Part of a small language model's weights: width 256, tied embeddings.
Each number is 500 + 40 x the weight over its row's rms, rounded and kept within 0 to 999. Layers, rows and columns count from 0. Numbers have three digits each. The size before them is the row's rms in percent of the matrix's.

# layer 5 MLP down, 256x1024, rms 0.148, rows 26-76, columns 0-127
103:453508518520501505489549509593479534526483405506503482548560505502455491529498422472527502447434501576504525492475506529527481538560450442482517515530467511516560419488544509487535567457454537482460487474535553498426469494452491534564456449479502516524442595533486507528498483547517458572527483472474507491494522493456515553453471543513482491506456495449473429490519448478487564486566
102:495471498468462454468471479499456491554538550495498498465539474430525492425418469544501475598526478520497528531478475413481537528535601473529450509480442435571448563564493474513517511483534534558490447492530449486497427440529483525499559483535512494494488467496480499481480449551497449429525486487451539450509492514535467492479436406490504543479469556593499487531589476501524489572452
099:505487505493512518543493665463559480508484466460472484511510524513490585459450486461457451490477494515468528459500478562511509414510503519455514567510533560542486529557502537500480511435613512530471516464524558517516411523484488481549506494438518548479455445481512580447431513515466452471544463537480468451504514536466435489496547471451477500547448498491417471510540508441469562470491
100:468469497550450419472492480517469559450497495498539514455451465495450533483462457466542481531551453528529481522606513469461464434508521531558490556502470556484528434502476431464502441518533484426523560461554553496466478449490512446464502497467528513496496417502522483576431492509493514604529537486524576433450484478496410495483490431454530473546448535489568497425445501506480548423465
103:477495468458578494499407570488520566511541496493518497464478494489571565535527540506416496521509524474486515549475478457554506417551525479465468447489487494438466449451444494494538484534574443514491599527519499521493517504491421538490475561445498499507531465504570478473486474455412488506478530554503558487521592514495419551528510431475450500529495504481477457500491509544492516576499
100:548457449470470523570508507523487552492470452500532521464527511549604479434473492484562481410509446469520546430449451512490536506521476556452449455447533511518528555483551451550447434428504473523521521451539485547505443460522484444523515516596488532522519505492543469473499508503492489512521498464528455473507465502457517455483406474504472440533536449514580523504483456529550464496443
103:526485468548491517489509489421528512539511496523464494418490497484472486457463483388523526532468481453472556561427542457530570541529526482589494573530459454559506515450511486562548459540601484417464553566522551536478522563523485538430475498461551509494497503496536505510449479431593496437555504472513523582524478529495539474532560476491510332464488541424464525531535447496548585581547
102:506477447515502535544537443462480615534508531456551542501496516492508523471530497427507438509516501498516537482516545459481459419511517458512464490470545507491516490489534501538511473481465468436495550488466574437430452498413536506474468521469443500464485425490470494498478480533430491421551494528519507445528520525508490497483485475543532451506501487471511571579431462528491469494519
095:504478504492480615515455538503523566488500458438499480538508498507471515466457507443495455557507538546538498506491516598531497490427522526572495462486571489513526447495458429474488538487485445498479434449507450514516516491512480514537520489549486439534475488510548512427477492487474538476537488507519502521500433509488499535408481469492570481503420457437527505481525447421505489492556
099:480526477481522517490507492543410481472549485568507539465524555475547495555524552492456458503477524493586516488496522538498433521525518530517589398518593542508515479478485473549556502487451428523482566495473439461507586557499551489488532493453456496501474488488498583575514504505493604525559552477491508507495459470501507537529465382475466539455520447479526503431391512451482551463484
098:532468528461573544522504506510357570561479545497464551495531498516489552501495492455510442471448520499511572483526553377472475444506476451486528476425520532544532494562490469438499483494458439490471479515519446511529453445527466425427432537504590487546525526498455572501502497447477468489532521449505469470450557553523452551526492424425484462536493419420525490527517541490475517536486
102:508553501510498587522485497487511502498497513432531477502569470537494518502534478557474493535593457472431458511457472496565514550566538511517493459423476536518425508420522528541511481511486462537584549547482486514471483499437478527448485457488505516464498473412482431473494491492569405499500535475492545546527538431547426496578499520499490505449494454524475463451480552514459555480453
099:568546473498491490506511475566507499502573546502466430432543500495444546441527499483504515533503515468504498451551503477510500478460502541542498563513571533488505457470555536550537568510546524451493495433490490485539543513503441494541551554577480509421506521426497476497442556531502547542556491647519595443480492560507444564529462596459502481470514577493483553463513498511514471566559
101:533569507476460519471513544525517500555454508542473489521513389527441518500539492472490550535522468457482478479466583460542468471473538491567459452459503506508572391512420526499520477549473426532503460480460520424518414517462481524490551522487536554449521470474461559506479527528490427548515539513577423480460507517498484475549459489464385410497390521536450461504525530504509486529469
101:433432526522557475477520590514560505516522565513492505520490505446521543414459529488395492496440495458509497542517524445496543513419505562525501465501478511525460531479542488524501447474487532525525464556559573509505512549481500608486522491453415501457472513488539531517460498468549515519580495442456539560456538553447505475504466538418485489522521496479452546485485557516469536510528
097:423531481477480527515542465540450491463490448560406542474489525484454512516547463468449596494524449566474496512564470529487469473463478517493556451483479497533493507537451557485501562484555487463487511509423541506493494542456419578519412572578473504545465441551475561494519559462569483573505489527523497550561476513533465498447494408429427461503506577488569456479440463501492537462478
103:474515512538532515533485415555426531477449577546478515449499475493539455520560472458476451540443478514577571562516531440471483493507562463469536642470464483477460449413517480484494478534496455541479537508484467529506470495540518435440558517433555537481482480537500562590466437458532474495363514431522555466481507501581482523482532514527512479476557464586511426519537552516497513436518
102:499463470500567556504531494544519420568431489541469547492501528455470530528600445486544473522501504505517567545438528542505509564473493551466499547431480492506473490558496512401480561490541485564504487560525520460529497585517564463497540470499455550403471585513442537542526481491527463518509463448471558557541498505430560507454524510519456552521479509471445476564498523472481530461479
097:470590471474488393551503577519486565518473544527498500513494523520514496433496462551453431481540547488506526507531467484566502510494547455476491499467462587503451468498482508442440504504440473465473479562542550493477555494505544495429554516511553515458487494527418529448497539484499498469513496565506492510496456493565400495383518455526637482515472509451475543512460484491390498543501
100:539521536541553463509471521476538473499482506527547508471460496484528604517566516547469498512501507493487516482518526420541502467465523504448528529515449506417463480453461433535501498488477599461530482510426463513545483487489511489418499516431536405521488497450459520455524560538512487498447526507447545453458525510515437494448429541529515498473499506493507529457564523463497485506455
105:489535507514497535490511477461507440388514489467436409500479504503462526438533502551591541551507504562467559525565520440518546479561571454505481529460439527435485535520537503431473590506421547578552421595514490489474487515538570454516516521406501479482460551452501501535480507492577528465498484592483394490527475511534456505450548503432442488439473485483521547479493478497447523509537
099:522528487472476483527501488501530387463501414498461520466449493522581464520562475504515521496459569497528516537505506492458432488447468555524498431503552494443574558515383484449525422431546508557525479458508605462489482497595490527513519471508521518513481575506554491473458535451466518574487448491523498537499515450558515430458446485484501509527433514460546490502447516450538432449549
101:517570535520526434501532521530562477475490429462450506601550409518567567496525444522564496566567491530421467447542499433531553510504482508521499528473429516458516514543536514439560559495509483488534477513417503518492472468533514528515547475495503439515501449484485538528479500503517466507482483580517461514457430449479522458521577562495435533482464553568515550529480578460528487487505
101:507475465520523520520469513482559559434497506505501413490533544586580454531542481542471470575493486421432524503448499449472428488583526550476537454470519517471489474526463435507542520490523440561514520445558507436489539488516515523439442564498513580561552547441479536488565460504520536508505544503427486577523490507597511474497497474424513443558563465486461551533496423453487562543518
102:502508480476521488557526499466400572459484487426566515511462524415543464419548493454477487513601438539499574530506543506467494518476465497501474403528456506494488403492516495458518423507491504549466527533453482502492359491444492586485503604541574558466508451480476485466539464546429444525463530513524571495498476537473531563505517512569464424498530594518467522458461512485486497552486
104:437620437523432621428505503468544453547486510503522510493479552505375466430521475451580449492470486469482490531496535524548476546521492416473464589475453500500562551561483581429464489586472525525480454512483490509492466496577532514520512440454583511508531514519495540463525525521512553476486533462493540542491526511455447420478524491451544487514453513594522434523528531477537506530498
098:534538490437484487531588481538500499480533526498453546437501474494567514471519494510549499509514510494467589503507548491535560497443530509514455476554487457558550554479511491600523496510501506486479460487470452474482510541490537428502542518502478465440463467477512458476510444419553491493433516568506472520506443554459469489569501444560483410594506453580458500455545467434530479512502
097:546427491544536483422497536542452472443525535442526472499513462510480574526441489469468587473522479479491523496456535495553505469500546457576515483516513516527527494490521529476466499519472483439481513563468544544549444513513506487527451502463510510479452463522506479524495534514481541508529532548496478547506503529495509502464517585538548494471464571499467521526449549511481524563572
098:579628508492501508557531464495507515527587547524443481574519453467503551536481516461512478565554519510498471533497520525488527405452448502540498500488451482576474490540496516498505610547574456533548482496544535480456498531527461525561462441464504489477524462429455548429554508494512516505490521500525552534446504469450525532490472544486397485548564414469437538509454489548482483534529
101:521534496536438506454525530500450510546537481588515488513520493531520497497501580483495445584501525519536542521561478497520509413488498481565455501519407547535436550388572468584543476528545464485472497507476477592535475495493545430551456504464587508481476428510508521501447516448548506496597532558506491532547526524499391467547503516475459519499465461487503478489487445444490520549449
096:536519439485496473446464533502457530456536477484529556458451534537502559522519433489478461548402482464527432488559468531530547480483469517497495569519443499495469599489539496553539503468559503515516456487500503518458514526500518537556477438455478506478458578535460395518504532548513502448446473485445403447567432556517528566504529515491448538478485500541467483456522513486501600563500
105:523493554471468429538486557442516453474526524484508545517556429530495529496533466566526578508548504531548529473473527502516490454487470433489528532496499471602532522507509490497428584476479518475486435510557566442544460509585484538487511472545496467504478520480521513577561506559507581520505397501506466542580546481499476443568522533433537507494492479485461444480525492410516521526468
101:536520478473525523510500510477496470557535526490546522483505448519494470469548438490489503520494489499505513486519544518520468562542473525446472456505500495522539563498515538534525450462474511479522535440538523455528518557458474504489444451559515633571504542519473458487456514506465442424500501454444484481503520536452523568569515532491528492571507556496460503541472469492500523456513
098:475562532573533558509529512453473531474551555495428451397582538470529499516501482554509490523532455534509440492502559476571494492476464441531527482478500403493458423496470512486416465593471483560545528498462432451487493533499535484529515528489533498488461584547434485577490479489478507470509501512488553496477515530553480471461448514510510515468484515523435527440461451530488515545497
103:534533449479521582480498488522488509463484488532465497493505552503475407468473482463514559482500462519570497519502493477562508470500553430507451543466527546481445510464455463483517549447513473529530519461521507480508477449527491524513533436459565472519523455501567511392587516486522458491527440550443496498464507461504468628484521527471435538550476554472508476471494599535508467561508
097:469408461509545468530502534556547517431525559519526522519532488523448538538477485531536499512434559579486445545439434561464468488606396477511508529566422464533432606499477533436512484476455529481447519480474524497585588432481545527499503496571479428514535531537518556504453457493494507521454553564495542486458512490498518458542549622514497503478570480483551459498534494507521480449513
099:503558582477468492492454540537520510486543530495377588591507468515499474461479470512494435517525420536484487488554449520507453606455463466469435447482489478513575520430480518523421489492516527531468552543471484529518512521512490496499520414532553447489549480507509440471496519513511528482466539492503516516576427388529541477525453485469530546481474478503516449502415499479483514418522
100:514521498490493536526518499499528562587479537513473517443493537404504495490454486480539515449504506456422504491482462515484504514455466516511474471489542532509491446458459491485532499481477516489487472485505467492514509524463489506560494462577511521521446550475522518551505504463521497486512533554504511531579521507485510436509518426541519503554544519457496506466527553527439526471502
099:483446476516463532519528408520552475517469433436450517504507441466533439473470525503513514559477542445548415443486462570544489417501525544445560535508463597577495505538521532548507483530501485511536456464431494460468482547469451487511522542499456563473533508502519462442537458479542484509564548560487533502484521558465502455508417516510456460551531480545568520500469545510507555551477
099:491473433461526502499546491553505467487470555475497462570593458472529426484512491488502545470439554575547519516490550478418529536502541532462541475490481492546512541468485527449513498503398458430507548470460560509558493543505513491484437506530433472432463538516508481470429482381529451432577479480503526464542532449507539430494482592483459456522499470500545505478525511463495546449493
103:520523443465488492525485453570498594558506433477412431491486461480498483493500555519501481507483524580491550501554557527592507500514498459483470580465439521509507463508552509433455542480585515533428375526568557475527490474441551515485465528503608501525482512534519508496517499456524520476471541498456524523525523466514562538492526400474440502456565493564509502608561463504539487478448
099:431538479508560562533504490534536442482519588555468426511493484468526462483470567496486478532483521558515535523572580523465537508474478521536479490499549573474453483466578509490506485529479545488479456437414503520524469551449529499479528491523482497455514472512554530455463460453422479510452530476518455509491443433448594510456417525459544487447484439457509467463502474552443505452480
102:526517489392576454565465456517538551374522562467507479506474551518514513476492417495470423533469517483515499489545510573519488423537536510485499490537533505476480525506475527448566421450470524541515513502513505547478571518501483479465489568525537429496498462510494539470455452483557459473459493479486419516502591476518541541539467458487465482550532527556505521484569528501515493573487
100:473503570574510546428525583547422451451454507555549529460507466487533489481475469547499512543554490518529430476537426499597508487491530554514523417518553506529507513514506502471563503439498566422545476505574552440469559483487527527473487494487498437514495494470474493497538548570515522456503509430451539597525441502434485487486510400419515459488507467536500474450470486522495548450538
102:459508446463508512523496536538446486534486535438505474463495485555512526520529489516400475480528503466550525493573548522572518446551468513509424387514513463513523421510504486477448587494488503500525473440549471519517430482498517524498508486472479499518561501469484542439453486498419511497528489470433489545436548523528526538554508507541530499516546440500533488502494482466476421516505
104:537459517441530455475479411526488487568538523527520476528451499515374421507512554583538522539464500499478495522492486470563477504488562509465442486475525471496535536439489527473502573528532553429461523528494500556512471477456442479451585446448435447468511449406515515512453479459495472550512484508485529478479454499497424496506497426561519481546531508489487441493430555462504506442468
097:450453510397462544538558539491573510564516570519498514509521564525513474511536473438490564495561468499493457501409466507472537522484415439508558510492457497479515494483501526508453468506493494492518512567485520569481487469484510535480470466503550468418507519593536393461499496516499529496476429567559528489525442435514524589467483548530477469492528510491540476524431434436548492460481
099:504460471552512440477532557450478501533508510573481479495493581447545615509424472529495438548474482541556538490476433548473528489440471444537515479542454519480490494520509500409537449514405414499488552492561448550481464479415501495491426584521539474473509542560573467444405490535488537534597545528449523412488448489516496428477450531461612529559513491507488481453509561461498494549513
096:514459446538451456478516511496546404510503493502462535504518507505430501458493426509514562505452534463550466480544497497513468481547512554443523593495460524490470523500480517447521567452495556456578512471427433446541545531493487539486450515483512504470505544488412514536549502458452492531527528491436554450493561546544457463503475435487435551452542430529463534531428505499520587612497
100:573471545505537415517530445520579554508456546549520482523547441478454555420466485554489477506528531530506512472520501491544492449400559482493503482486483498449510531514514480467527400408446508469547459491509539462455504466522546508507548506569483463473506506551563496501461487450432509479473450498536532468483443488473463514535577469408520462519506460516509505561445537519543501513589
100:471576474468514571557481512568516515480438459426473553572487484407519507479488582465506497508501422471483512547454520480492458488493546495501515481519489473524539425467551451511460538465488466495515506468460511490490567446457509469497462498392507500558554524452553481540558519515530461472487483504497520424535512473450477573461461482581525546509514507440540574484528560507512512490534